Weights of a small transformer language model.
Size: 6 heads of 32, vocabulary 4096, 7.66M parameters.
Training: a variant of Muon for these matrices, 358M tokens, 10923 steps.
Each number is 50 + 12 x the weight over its row's rms, rounded and kept within 0 to 99. Layers, rows and columns count from 0. The size before them is the row's rms in percent of the matrix's.

# down: layer 10 MLP down (transposed), 768x192, rms 0.0838, rows 37-72, columns 96-191
# up: layer 10 MLP up, 768x192, rms 0.157, rows 38-73, columns 96-191
down37 100:48 39 56 45 50 51 46 60 62 46 52 42 52 37 42 69 64 57 46 67 60 47 57 51 47 42 51 55 52 36 52 82 56 53 44 35 63 49 63 39 53 56 66 60 54 50 45 54 74 36 55 75 43 45 59 50 31 45 41 36 23 65 50 57 39 84 57 41 52 30 60 56 44 12 49 48 47 39 58 43 42 69 52 75 62 47 60 56 40 15 82 48 48 52 38 45
up38 099:28 29 61 46 54 59 51 30 42 70 44 66 39 47 35 49 71 64 52 59 54 60 37 40 59 56 52 60 35 58 54 50 37 46 53 42 60 69 31 35 40 56 54 46 34 53 82 39 57 58 54 57 54 61 57 42 61 56 50 46 49 56 45 23 37 41 50 34 82 48 49 75 41 42 57 55 76 35 52 50 58 26 60 70 58 54 67 22 56 51 62 46 68 63 52 45
down38 097:56 64 62 46 63 39 66 58 46 65 48 41 67 64 48 40 82 30 51 47 64 48 51 57 33 41 50 36 50 43 55 55 58 52 62 72 85 46 34 41 48 43 53 53 51 56 46 48 70 55 44 53 22 39 35 62 57 40 48 59 40 46 70 64 37 37 56 53 74 29 42 41 52 51 36 73 44 64 37 46 35 36 65 45 40 47 54 66 40 40 53 49 26 43 36 44
up39 107:17 58 54 49 63 49 50 45 27 69 56 50 48 54 40 55 56 53 42 51 42 64 62 69 41 64 48 29 73 19 49 51 61 55 76 69 36 54 25 73 42 62 36 27 36 31 29 52 64 31 38 54 49 59 42 44 54 41 47 54 56 35 42 31 26 31 57 44 56 51 42 47 51 57 59 44 44 29 52 45 64 53 61 44 43 38 40 37 26 58 37 62 65 59 64 64
down39 098:51 49 42 43 56 54 55 36 62 54 46 47 54 61 62 56 27 47 37 63 50 57 62 43 47 20 49 68 60 43 46 32 41 48 49 37 42 35 43 49 49 39 41 53 68 53 61 32 47 45 37 32 70 50 42 47 31 51 53 53 45 62 61 56 52 50 49 45 30 61 65 40 49 48 54 42 65 54 58 62 45 76 54 71 70 57 56 39 54 48 64 62 41 48 52 52
up40 107:73 57 52 37 44 65 43 53 63 78 56 50 68 46 39 36 28 52 61 28 49 46 73 46 50 51 69 49 52 54 43 47 45 67 52 35 47 45 29 57 75 47 43 63 46 45 46 27 61 42 52 45 49 34 49 44 62 55 33 30 39 62 68 21 57 57 76 51 43 54 38 60 43 54 59 48 50 29 52 45 47 57 47 58 41 35 44 64 53 56 56 69 50 40 40 74
down40 117:67 56 54 54 31 61 77 60 41 51 78 45 31 42 28 50 59 60 48 57 40 50 37 54 43 73 67 27 55 44 53 44 62 51 54 52 46 68 56 57 30 46 60 36 47 44 55 68 45 33 44 56 38 69 51 75 58 54 62 56 44 75 48 47 57 38 36 56 49 69 61 63 67 64 48 43 64 49 58 20 63 47 59 38 38 36 40 35 59 43 53 46 58 42 65 55
up41 091:31 42 49 46 45 41 45 65 63 38 49 58 48 55 57 51 38 54 36 53 57 54 50 63 35 59 61 16 55 53 38 56 40 59 70 41 66 44 37 40 44 50 49 58 66 55 52 41 66 52 43 47 47 50 58 47 44 60 62 68 63 51 55 60 61 27 47 42 70 59 54 40 57 38 49 55 36 64 63 32 65 44 53 50 30 46 58 23 46 70 42 47 43 46 64 42
down41 086:58 48 49 54 51 71 46 53 39 54 54 50 55 54 46 45 47 17 57 46 56 54 46 38 57 57 48 51 46 33 26 54 44 55 52 49 49 34 44 52 48 37 55 56 24 60 42 49 69 58 47 51 56 43 48 73 69 27 53 40 54 43 53 54 38 58 46 43 51 50 81 66 65 38 25 38 37 45 44 65 57 56 59 59 71 64 67 45 55 50 54 59 66 40 52 65
up42 114:55 31 67 40 69 21 23 70 43 48 50 58 47 64 55 51 38 22 49 43 18 39 59 51 40 68 68 50 35 49 34 44 55 78 50 57 46 46 52 56 52 51 67 31 35 33 38 49 39 48 59 69 48 54 29 39 23 40 34 50 51 52 45 38 38 36 43 41 50 38 35 62 52 63 40 64 58 76 50 36 29 50 54 52 48 47 52 52 51 41 49 41 56 53 42 45
down42 136:50 57 64 66 77 34 21 43 56 42 44 76 38 29 46 28 47 33 54 41 53 44 36 69 33 57 39 43 50 35 57 37 53 63 50 45 36 35 53 57 59 50 43 59 48 55 65 59 45 59 47 66 38 54 41 39 38 50 49 48 42 45 48 31 44 48 39 59 59 51 65 45 61 59 55 44 59 64 83 33 41 48 43 50 32 44 53 44 51 52 45 41 68 41 39 71
up43 107:60 31 57 43 51 50 47 50 29 65 45 61 53 40 46 44 48 48 55 34 38 34 34 40 34 50 35 44 40 53 36 44 53 50 50 37 47 37 55 52 39 61 49 29 38 51 55 43 33 31 51 54 53 70 54 58 34 50 57 43 55 45 46 64 52 31 44 49 16 73 51 60 57 59 43 60 56 47 43 36 64 46 66 32 42 46 51 58 46 35 53 58 49 64 43 52
down43 107:64 70 58 62 60 29 50 47 45 56 43 60 39 60 44 42 66 64 62 35 48 45 54 47 59 47 37 32 55 52 42 51 69 60 62 53 39 38 37 53 62 51 52 47 55 78 66 42 55 54 29 67 39 64 58 41 49 43 53 66 43 53 40 43 24 54 60 35 41 48 50 36 79 52 35 55 70 35 39 72 54 66 58 19 55 38 43 32 60 37 23 51 65 60 38 61
up44 109:39 45 42 56 44 46 61 40 69 38 59 48 67 55 44 57 35 44 40 56 37 52 33 35 16 37 73 44 36 56 43 45 49 40 55 35 80 58 37 45 40 36 44 47 23 52 49 51 46 40 43 39 51 46 56 40 46 69 57 59 42 41 27 53 57 60 54 42 64 43 22 57 63 52 45 46 37 30 76 45 41 62 40 50 59 30 68 47 35 35 66 61 54 41 61 70
down44 107:51 52 45 58 49 37 23 49 41 51 33 71 70 54 66 50 38 55 46 72 56 45 34 46 65 37 58 45 38 69 54 29 36 51 25 35 61 59 47 46 74 45 72 50 40 60 28 41 43 62 45 43 56 45 81 41 52 54 69 38 54 62 51 56 40 51 43 48 66 61 57 69 46 48 69 53 50 41 61 41 52 74 41 32 67 47 55 36 39 55 50 45 62 67 31 77
up45 106:44 50 61 13 74 72 45 42 30 60 37 53 47 48 53 36 46 25 52 55 48 55 47 43 32 55 50 38 58 70 77 53 50 23 42 46 42 57 53 49 61 39 34 33 57 48 69 60 55 46 64 56 63 86 49 38 57 54 46 41 33 76 72 42 76 46 44 46 66 46 29 41 40 40 41 45 44 55 52 31 70 28 44 59 34 60 57 39 53 46 52 48 58 54 48 45
down45 108:57 59 55 64 51 66 24 31 56 72 44 46 51 30 33 50 58 64 44 58 53 33 47 78 57 40 50 35 47 54 50 51 47 68 54 36 57 62 51 31 31 54 47 56 72 77 48 41 42 49 40 69 45 57 67 31 67 68 45 46 34 55 31 55 60 76 29 42 54 49 61 65 71 55 59 45 59 64 38 65 33 50 45 55 40 28 44 70 40 44 61 39 46 69 48 43
up46 100:59 59 31 39 54 44 66 59 49 32 54 55 64 57 54 34 50 53 53 44 43 53 65 62 37 58 63 63 34 36 59 45 46 57 41 62 55 67 54 54 60 59 57 49 40 21 71 46 66 37 46 43 58 28 48 62 45 45 51 52 40 71 55 55 61 43 66 67 58 33 56 49 33 62 63 50 39 46 58 39 70 63 49 52 74 47 61 32 62 51 47 39 60 56 44 38
down46 110:50 45 57 56 53 32 57 50 51 30 49 46 75 33 58 58 62 52 64 56 57 37 47 53 72 58 60 78 64 41 63 60 30 51 40 43 53 47 47 32 44 74 56 39 40 73 11 64 52 57 32 53 53 34 66 52 42 65 52 29 31 35 62 33 48 52 59 29 43 61 63 79 50 57 54 74 53 64 54 45 46 60 34 59 36 50 48 68 73 68 34 55 52 55 61 60
up47 103:49 57 63 53 55 64 43 45 59 62 24 40 23 63 69 65 53 40 49 48 62 55 51 50 38 45 41 55 42 45 65 58 73 46 54 59 45 50 67 61 58 71 54 56 65 49 52 58 38 41 56 34 70 48 34 50 68 46 41 56 55 43 56 61 25 50 53 38 58 37 37 55 67 30 56 65 48 42 67 29 46 34 52 68 27 48 66 36 49 47 43 52 61 57 68 69
down47 106:74 51 43 56 49 44 65 55 50 53 66 31 54 59 43 34 33 66 45 63 48 56 51 43 63 40 53 51 62 60 31 33 51 58 65 63 57 43 48 39 41 42 56 53 53 72 33 34 41 61 51 51 56 46 44 69 42 52 73 17 48 32 49 35 62 77 47 53 40 55 65 44 29 48 30 32 38 57 48 64 51 32 39 36 56 41 45 76 77 60 41 29 60 57 61 54
up48 100:40 52 61 79 50 58 51 42 29 47 30 52 54 50 28 30 41 60 44 61 57 35 38 53 32 46 39 33 41 61 68 74 47 49 49 59 44 54 44 40 63 56 43 41 55 68 62 53 45 29 33 56 51 74 57 63 46 66 65 56 43 26 38 60 42 53 61 50 62 49 49 31 80 48 35 34 52 27 55 45 35 62 43 44 29 59 52 58 51 43 37 40 43 46 51 56
down48 096:37 51 68 70 46 51 54 43 30 58 47 75 50 40 39 47 49 55 56 42 65 39 56 52 65 63 28 56 35 31 75 49 52 74 48 26 57 36 31 43 41 66 55 40 52 52 49 61 54 45 58 51 52 57 38 45 70 62 23 34 35 48 51 47 69 45 56 79 31 62 51 45 55 58 39 45 47 58 59 58 38 21 58 49 55 41 59 50 52 34 46 30 35 52 57 43
up49 100:60 41 46 58 48 49 53 55 64 67 56 78 70 71 51 30 54 51 74 47 54 56 53 51 46 51 47 42 44 35 46 54 57 36 42 53 51 57 52 57 36 51 42 20 37 64 44 38 38 39 60 64 50 76 47 13 61 44 55 34 55 47 32 34 61 68 56 42 36 58 53 47 55 41 50 65 57 36 54 62 49 33 55 74 65 33 57 46 56 47 51 45 60 54 34 43
down49 097:58 34 54 29 41 31 65 45 45 62 45 19 60 45 57 38 58 47 79 49 31 67 47 73 70 41 57 53 37 48 56 57 53 68 55 65 39 56 52 37 35 54 49 56 70 50 52 71 67 58 29 56 55 64 74 32 45 50 41 59 28 62 88 47 34 57 44 60 44 70 61 58 54 39 49 38 50 48 50 43 32 57 49 58 40 57 40 58 40 58 42 47 48 27 60 39
up50 103:55 54 66 47 53 34 55 45 81 42 53 48 37 45 47 28 47 30 61 47 69 62 63 54 28 54 37 54 69 59 46 37 54 67 45 36 57 58 23 33 60 47 43 56 52 54 56 48 52 41 42 39 41 40 57 56 36 20 45 17 30 63 67 28 47 55 53 33 51 50 31 69 37 56 44 65 68 41 65 52 43 51 42 61 57 31 58 37 72 40 56 48 49 58 47 73
down50 109:52 38 63 50 56 49 44 43 55 46 42 58 44 44 69 62 41 42 36 65 35 29 60 66 54 51 57 71 25 43 53 57 58 56 45 62 65 45 43 53 64 51 78 59 45 49 34 71 42 49 40 61 45 60 53 38 45 58 66 48 64 37 58 62 46 29 43 27 53 41 55 55 52 19 40 31 58 63 28 50 54 45 52 54 67 72 58 74 52 41 48 19 73 53 54 45
up51 090:49 46 42 43 59 56 58 50 45 68 71 73 55 72 45 43 39 57 67 57 78 69 48 34 49 48 37 61 35 68 43 65 39 47 53 42 56 62 65 59 48 40 80 52 39 53 64 47 41 45 64 72 63 50 48 41 42 50 37 75 41 45 48 53 46 59 66 40 51 40 36 23 58 49 31 45 66 38 49 39 46 54 37 66 70 53 42 55 50 20 60 61 44 29 29 56
down51 094:55 43 41 66 21 52 46 38 41 45 53 70 61 29 43 71 55 55 32 64 37 36 43 61 61 65 33 75 50 47 55 35 55 44 66 28 63 60 48 34 60 54 38 71 50 49 41 66 61 47 41 70 62 56 50 58 43 65 53 35 61 55 63 61 53 32 53 67 44 57 73 43 26 59 61 55 38 36 46 53 60 40 60 32 39 35 41 45 35 61 48 41 59 49 61 55
up52 096:37 57 54 58 48 41 27 59 15 57 44 56 42 23 49 44 42 59 43 40 55 67 39 70 41 50 52 37 57 57 59 48 29 43 62 39 40 43 37 56 55 50 34 39 49 57 50 45 45 61 52 53 63 61 47 50 54 33 43 22 37 56 54 50 46 63 46 59 33 58 53 46 57 25 51 69 63 65 45 57 41 75 52 79 42 53 51 41 65 52 54 46 51 59 39 42
down52 101:53 42 51 63 58 66 56 43 73 47 56 53 46 25 55 46 60 50 54 56 41 54 69 62 39 61 35 50 47 67 59 63 71 42 49 38 54 45 46 40 37 37 68 46 40 53 49 46 38 54 40 46 46 54 54 40 37 62 50 72 74 39 56 49 77 60 63 27 69 43 51 51 38 68 61 43 44 39 69 57 64 45 55 35 51 46 45 49 37 29 45 55 48 55 58 48
up53 109:50 54 67 53 34 47 55 34 46 54 42 46 27 48 62 51 48 33 50 47 54 55 66 59 51 56 58 48 42 78 56 62 47 60 38 40 49 58 35 47 75 32 65 49 55 51 37 43 43 60 46 50 50 52 62 51 66 34 51 64 43 59 50 32 43 51 47 55 28 57 59 48 77 56 54 43 23 54 74 38 52 37 77 48 32 39 41 56 67 21 54 71 35 32 34 78
down53 107:25 29 39 44 80 51 65 49 53 59 66 57 55 54 65 32 60 49 73 48 58 58 52 35 59 40 78 52 51 43 67 70 68 65 54 74 44 44 66 46 08 48 37 57 54 49 57 47 48 59 55 49 55 56 34 60 50 50 37 64 57 41 37 47 64 38 65 38 61 40 51 45 53 47 51 73 23 35 54 57 26 74 46 71 49 55 51 32 35 67 44 41 50 52 54 61
up54 101:42 66 52 64 67 56 50 72 62 44 30 58 46 51 41 68 71 67 57 36 56 53 56 51 55 57 73 50 53 59 35 71 51 55 52 55 50 45 34 52 62 74 66 55 46 56 30 60 47 62 36 50 50 36 61 55 50 58 51 56 29 61 55 60 57 49 49 26 59 28 51 57 51 68 63 44 49 64 39 58 37 49 28 33 71 48 61 60 47 48 68 38 58 49 41 53
down54 092:62 38 63 58 54 66 57 54 73 32 64 48 48 52 38 61 56 56 56 64 52 57 50 51 55 45 46 16 51 49 61 72 60 69 58 44 50 52 32 58 46 71 76 58 44 45 59 31 61 53 56 59 41 59 53 50 38 33 38 66 42 52 52 42 44 62 45 47 56 42 54 61 61 30 42 40 55 39 58 33 40 55 64 61 56 55 71 38 54 45 41 39 53 31 38 38
up55 100:50 52 52 61 58 41 35 43 68 45 45 44 36 37 48 31 90 25 71 48 59 39 46 53 70 45 40 66 59 42 48 20 63 42 38 66 39 54 53 48 49 64 54 54 56 63 60 32 36 41 46 49 36 45 50 49 35 42 37 55 38 43 55 54 67 51 44 38 49 53 58 38 52 46 42 55 52 54 45 56 64 32 25 47 52 40 59 46 64 29 62 40 43 39 59 35
down55 105:57 61 45 30 58 54 62 33 39 74 50 55 44 57 61 56 44 73 48 55 41 46 72 20 66 72 71 30 56 35 52 50 61 33 35 68 36 48 51 50 32 20 68 45 62 38 11 51 48 58 67 59 55 55 47 47 59 46 66 45 60 46 60 47 50 45 52 29 27 42 43 31 42 41 43 67 53 69 39 72 41 54 49 46 59 52 50 39 44 61 25 66 47 48 53 58
up56 088:80 64 78 53 54 58 59 74 47 41 37 48 57 65 51 70 55 50 58 48 60 57 53 43 33 40 17 55 58 30 28 37 44 17 39 53 50 70 52 50 48 25 65 62 55 57 44 57 57 73 50 46 47 32 61 43 51 50 68 36 51 56 43 47 55 58 36 55 60 67 50 53 66 52 46 42 52 57 43 62 55 69 41 50 43 54 48 33 68 42 67 39 65 59 47 36
down56 087:30 49 58 24 61 54 46 55 29 60 48 48 54 43 64 36 69 54 40 29 43 39 47 52 75 61 75 48 51 50 41 34 43 81 60 45 45 36 53 47 60 38 54 20 48 37 35 61 66 61 55 57 54 34 37 39 65 35 39 52 45 55 56 48 75 39 64 53 48 55 37 41 37 69 49 59 65 51 65 52 60 52 67 69 63 54 36 62 34 51 44 54 39 36 44 73
up57 103:66 37 44 49 48 47 47 53 41 38 41 41 47 27 62 37 30 39 52 36 71 51 60 69 55 47 76 34 28 39 49 43 65 75 62 55 70 65 43 50 58 46 41 49 18 34 60 61 51 40 50 75 63 53 38 43 54 38 37 55 45 55 52 63 61 55 56 42 54 61 56 57 38 28 40 46 66 51 41 42 44 44 40 53 55 72 53 43 60 55 49 62 60 56 62 44
down57 096:57 46 83 54 55 59 51 44 58 38 53 62 79 50 53 50 60 51 75 61 38 45 37 42 62 57 53 52 66 47 37 58 44 39 50 46 43 40 41 61 19 39 54 55 46 57 27 41 53 59 51 60 53 54 59 49 32 39 44 55 41 61 38 29 28 45 37 34 50 53 52 51 59 69 50 62 34 69 45 60 53 48 58 47 33 59 60 50 82 46 42 51 41 75 42 62
up58 094:40 34 63 55 50 45 56 54 53 40 71 62 29 70 50 51 66 69 44 44 51 50 51 45 49 63 30 39 43 55 66 63 27 27 31 26 36 55 28 51 44 43 60 37 53 65 39 59 69 46 37 38 55 38 46 49 71 64 50 70 43 45 60 48 38 52 53 38 52 50 60 66 51 67 51 46 44 46 44 51 52 35 62 39 83 61 62 47 72 30 71 62 49 54 62 52
down58 087:19 75 61 47 52 49 40 69 59 67 62 56 49 65 50 40 33 39 38 40 59 56 43 46 63 45 65 56 46 62 48 33 62 62 52 41 39 33 71 59 54 41 65 43 40 55 45 35 58 75 64 56 35 60 59 56 40 36 55 67 74 59 20 56 66 60 56 53 53 68 41 45 37 61 14 48 30 31 33 66 59 57 48 34 54 54 59 30 36 43 52 44 43 46 40 58
up59 098:51 44 48 56 41 48 36 53 32 45 41 59 54 24 53 45 55 45 45 35 73 50 61 53 58 62 65 26 43 31 56 46 56 57 40 66 34 50 43 46 64 35 38 39 38 49 28 47 63 42 27 45 52 50 36 52 57 21 60 48 28 44 49 64 47 64 69 24 57 57 66 53 56 53 50 49 55 48 41 93 41 54 59 67 60 62 46 52 61 51 70 67 49 34 39 61
down59 095:47 46 43 57 59 45 56 39 46 40 48 53 75 48 54 34 66 72 57 54 51 26 67 51 42 46 37 67 42 81 35 43 42 63 39 35 70 36 58 39 26 12 35 58 37 45 61 76 42 60 68 60 41 24 52 60 55 62 53 56 63 38 58 55 63 46 50 46 48 57 38 39 52 70 59 49 53 42 48 61 54 45 51 43 62 46 67 28 52 53 55 54 45 54 28 47
up60 106:28 41 44 49 45 52 28 43 66 51 45 47 54 27 47 42 57 43 50 45 42 56 51 59 22 45 35 56 57 33 69 43 41 65 68 64 46 70 59 50 59 39 24 50 31 34 36 36 24 66 43 45 55 47 40 65 30 49 21 63 37 25 53 45 38 50 63 52 54 62 33 63 68 44 61 54 48 55 41 62 49 36 48 55 48 44 53 68 64 53 55 64 52 56 59 61
down60 097:49 49 62 56 76 43 56 60 54 57 42 39 36 56 65 29 51 56 58 38 34 59 53 52 53 46 58 36 54 58 52 56 62 40 38 39 33 52 35 45 59 58 58 65 51 51 71 56 60 52 41 61 31 42 70 40 50 52 52 32 50 58 35 45 44 66 49 72 52 36 47 52 39 62 46 48 42 42 28 64 46 69 67 59 54 71 50 23 43 49 54 39 36 46 43 56
up61 094:62 47 47 54 29 52 39 54 26 45 29 64 46 40 50 28 37 38 63 62 44 57 46 54 40 37 57 61 27 42 64 20 69 44 51 58 67 67 38 76 44 52 64 56 46 52 62 49 57 51 63 41 38 46 48 36 50 47 44 52 30 41 52 58 70 27 45 44 57 23 44 53 40 57 59 63 57 70 27 65 52 50 47 57 43 59 47 42 43 30 39 45 51 54 51 29
down61 101:51 41 48 48 46 74 48 48 62 15 41 51 60 43 58 51 51 77 47 70 49 48 27 31 52 36 54 38 53 34 57 70 42 67 62 45 38 27 55 46 41 53 54 41 58 51 60 45 50 57 50 47 50 36 61 67 68 47 41 66 44 57 59 38 45 50 47 63 44 63 52 57 62 48 43 69 52 43 50 52 41 28 64 48 37 58 64 57 33 58 52 36 39 74 31 66
up62 101:56 61 51 57 41 50 78 32 48 53 40 45 29 57 64 46 57 35 41 39 58 65 53 67 65 50 51 44 54 56 56 49 57 39 51 49 48 76 59 54 60 45 56 56 34 41 56 64 57 53 39 41 76 53 55 55 41 44 62 44 35 43 59 28 49 71 48 61 48 32 55 57 46 39 51 69 61 41 58 13 71 32 62 58 67 29 48 54 56 52 65 61 40 60 39 56
down62 105:47 47 44 45 75 58 49 62 55 54 58 64 65 39 46 46 42 51 34 53 57 42 83 49 40 37 64 66 60 75 49 29 51 41 39 48 72 33 30 38 62 66 55 59 45 38 54 55 56 54 67 50 44 50 33 37 41 52 54 64 39 52 39 43 59 42 66 54 61 36 44 50 53 62 62 39 38 28 36 52 43 61 54 64 70 56 45 55 42 49 45 41 51 33 48 36
up63 096:54 55 52 69 45 65 57 56 49 49 49 43 22 79 56 28 53 46 56 46 31 56 50 28 55 34 64 54 51 60 31 38 58 48 36 59 46 49 43 47 67 34 48 67 37 37 46 39 71 34 61 62 75 62 76 57 55 38 61 58 37 55 44 34 57 38 39 27 47 53 50 64 71 45 24 52 35 50 87 44 47 53 24 59 54 53 59 47 67 47 53 60 44 62 33 53
down63 098:62 32 51 34 61 62 47 45 53 40 54 28 26 45 39 42 50 69 44 66 43 53 41 53 39 75 39 36 53 62 50 50 56 49 39 46 59 25 58 65 38 64 43 33 53 54 59 68 62 53 26 47 53 52 31 52 65 53 31 56 46 53 47 45 49 44 55 35 62 61 43 45 76 64 56 55 18 37 43 40 63 42 66 39 46 53 39 52 31 51 55 56 67 41 52 51
up64 100:39 54 59 35 49 58 40 50 62 41 56 34 38 55 54 63 37 67 57 52 55 61 54 61 54 34 46 67 64 55 62 18 54 69 76 59 51 72 38 64 50 43 70 52 19 46 63 48 55 58 46 63 39 32 47 30 62 62 55 53 50 51 58 50 30 16 64 21 68 42 43 47 61 58 31 53 42 54 55 38 58 46 48 52 62 61 42 42 40 50 39 54 40 53 59 52
down64 104:45 48 55 52 45 20 68 39 40 67 51 58 49 64 47 68 59 41 55 65 64 26 43 62 58 57 43 38 52 29 47 52 30 32 35 38 58 45 44 55 71 42 35 25 47 59 43 51 67 51 59 52 51 44 50 49 41 38 39 58 61 35 44 47 67 38 47 57 38 45 46 46 44 57 54 37 43 52 37 49 44 68 74 40 41 46 60 47 38 83 63 62 47 66 46 59
up65 104:40 56 52 53 39 56 42 54 34 61 67 42 51 48 52 37 32 46 82 59 57 64 57 57 41 53 69 39 39 55 55 33 32 56 44 34 27 58 51 59 59 51 50 45 42 51 46 36 78 32 50 29 64 55 39 29 57 73 40 69 45 61 58 54 54 44 61 53 36 59 48 56 24 59 67 49 46 50 38 52 50 43 35 45 33 46 36 34 48 47 74 58 51 35 30 54
down65 111:58 32 45 53 40 52 38 66 58 31 65 58 76 41 33 42 58 39 52 64 61 44 59 74 72 40 47 54 52 56 43 35 54 33 50 60 52 53 49 42 54 40 62 83 59 35 54 37 36 52 50 46 70 59 60 71 55 33 59 45 30 63 29 41 40 50 51 34 45 47 62 46 46 48 65 43 38 57 38 49 53 47 28 66 13 71 46 42 46 50 32 34 50 32 50 61
up66 103:39 47 49 68 65 62 28 22 60 60 33 76 44 60 52 58 46 61 43 51 49 47 55 43 40 55 16 34 48 48 56 34 37 43 36 50 68 42 51 52 57 65 36 34 48 62 35 53 40 59 36 45 31 61 44 47 48 52 50 62 42 71 62 66 36 51 67 56 47 84 34 39 58 64 31 53 49 63 65 42 39 48 52 61 44 46 48 54 56 55 55 46 51 55 28 67
down66 099:50 47 47 34 30 46 77 45 51 47 62 43 43 17 45 53 52 39 69 59 64 49 40 45 43 32 49 35 50 48 50 61 52 41 43 69 44 36 82 37 62 41 56 52 65 52 36 25 43 45 66 48 72 56 40 46 38 42 54 50 45 57 51 51 49 43 44 31 42 39 52 36 50 24 41 65 25 77 36 68 53 61 48 57 62 67 58 55 58 59 55 69 51 29 58 35
up67 112:48 41 43 41 45 49 41 40 18 51 54 38 57 50 77 38 62 42 45 48 50 47 44 60 47 48 35 44 34 75 52 52 49 52 52 56 59 42 43 56 51 25 49 42 42 63 55 41 57 52 71 56 63 61 48 63 42 54 44 65 37 58 53 75 55 50 48 67 41 69 39 66 79 52 42 55 37 24 56 45 34 47 42 44 45 28 18 49 63 45 73 68 69 53 44 31
down67 102:40 66 62 36 47 64 71 43 39 62 39 47 51 31 44 58 55 59 50 62 46 71 41 50 29 66 44 66 68 22 41 37 56 27 62 75 52 49 37 46 54 62 56 52 67 53 63 40 37 47 53 57 26 55 44 58 77 31 45 47 41 57 30 46 44 60 54 66 70 54 41 53 62 49 34 39 35 39 57 47 38 38 54 55 47 61 59 31 46 59 26 20 45 58 28 54
up68 089:51 47 60 54 50 42 43 62 45 48 58 50 39 61 42 49 46 71 52 24 48 62 44 74 43 63 49 47 68 57 56 59 54 62 28 57 51 37 26 54 65 45 38 57 50 49 54 61 35 37 53 72 76 22 39 64 53 53 39 39 54 41 50 45 44 39 49 54 45 46 75 41 30 50 49 58 39 53 44 41 40 48 52 45 51 57 57 53 58 73 62 52 33 30 34 66
down68 085:57 28 58 66 57 50 37 41 45 51 23 51 52 46 42 35 43 54 57 63 69 31 63 62 52 38 25 51 55 71 53 49 55 45 38 51 55 57 27 52 62 72 47 52 51 47 70 48 56 14 45 50 34 59 71 45 57 50 67 60 49 47 58 34 47 48 57 57 43 52 36 53 01 53 54 61 48 59 28 36 51 49 50 46 42 21 33 68 37 33 73 45 46 79 50 51
up69 104:56 34 47 63 32 52 47 48 50 44 36 61 53 68 33 52 38 52 31 76 45 55 52 51 52 41 60 53 54 46 52 36 49 36 44 48 40 52 66 48 48 35 61 51 43 55 55 54 51 25 47 41 49 61 34 56 71 22 32 63 53 40 44 47 29 31 68 52 33 19 55 39 38 40 47 56 72 37 57 29 37 61 43 49 46 49 67 48 24 59 38 34 45 65 44 68
down69 099:52 36 44 34 64 54 48 56 44 45 57 57 47 44 45 48 36 40 60 46 35 58 50 50 23 63 48 44 48 54 48 66 51 45 58 60 46 51 35 54 55 58 53 35 46 33 76 57 42 44 61 62 36 59 47 68 52 55 30 41 72 37 41 56 57 71 64 51 57 51 28 40 60 60 44 60 57 46 78 57 36 47 50 11 39 61 45 59 54 45 30 70 51 50 45 30
up70 106:46 61 59 53 44 39 36 38 61 61 49 56 49 58 63 46 52 60 54 28 42 64 40 53 52 38 31 51 36 54 59 38 58 56 51 62 38 56 39 31 54 30 62 59 46 68 74 38 58 61 44 55 22 68 35 65 68 34 59 55 68 58 48 53 64 79 39 45 60 69 66 65 55 36 66 52 48 41 50 49 51 32 54 54 31 40 57 40 52 43 69 45 48 20 54 58
down70 099:50 60 31 47 54 46 62 48 49 53 45 55 39 21 83 45 51 36 37 58 50 38 73 72 49 59 38 59 36 51 53 45 52 59 42 48 49 64 44 47 37 66 43 58 54 65 38 51 54 62 55 59 45 52 45 64 44 45 54 62 56 40 52 44 44 36 36 84 45 62 60 52 24 30 48 46 24 54 34 49 38 44 22 50 31 41 37 54 47 48 70 28 66 57 67 46
up71 104:55 73 35 58 37 41 30 43 60 32 53 46 57 57 54 51 82 66 34 61 42 31 67 60 47 34 59 32 49 68 48 27 43 54 33 43 50 31 67 65 54 32 44 68 41 70 75 35 59 61 41 59 44 59 48 47 59 48 47 69 28 55 34 30 69 60 52 66 59 41 46 60 44 48 51 50 55 55 41 50 70 49 71 60 50 32 51 29 42 64 56 34 45 57 49 36
down71 107:70 34 48 51 49 67 48 26 78 70 62 37 45 34 49 42 28 50 63 34 46 47 56 45 50 57 52 48 52 64 45 47 51 44 61 53 55 36 36 69 51 55 69 60 47 46 43 52 57 43 35 46 54 46 25 36 71 60 30 57 38 51 53 46 36 49 49 65 59 40 66 58 49 36 53 40 44 62 43 55 54 38 53 65 63 58 65 49 48 60 71 39 55 09 70 62
up72 098:38 57 58 56 37 41 40 43 53 42 28 56 48 46 43 25 51 58 47 51 36 67 58 67 53 56 39 47 51 30 66 51 54 49 25 15 32 45 63 41 43 35 43 61 44 58 59 20 71 31 45 45 59 43 72 52 71 45 72 42 50 68 43 54 44 55 52 50 58 63 37 43 53 62 49 35 45 57 29 62 53 39 47 52 58 55 67 39 47 70 43 74 64 64 47 37
down72 110:53 43 50 40 43 48 39 45 49 48 57 58 60 36 44 49 34 36 40 52 59 61 39 35 26 33 59 62 36 42 35 43 44 47 53 62 63 60 49 63 42 57 63 55 45 27 54 63 48 47 55 45 50 45 37 59 53 67 51 40 47 28 33 53 60 52 25 49 53 36 40 50 12 65 64 37 46 49 48 33 56 34 66 66 74 33 60 58 66 56 59 55 41 50 52 54
up73 103:61 50 53 54 47 33 43 60 48 68 39 51 42 47 33 53 58 48 55 56 63 61 71 51 47 38 51 53 60 49 57 42 48 29 50 49 36 78 64 43 51 41 60 40 69 41 53 59 44 69 56 51 74 53 68 40 64 55 62 42 53 42 46 55 72 33 32 50 69 25 65 18 47 48 62 53 29 46 41 52 49 53 24 68 58 46 54 75 55 41 51 52 60 66 34 50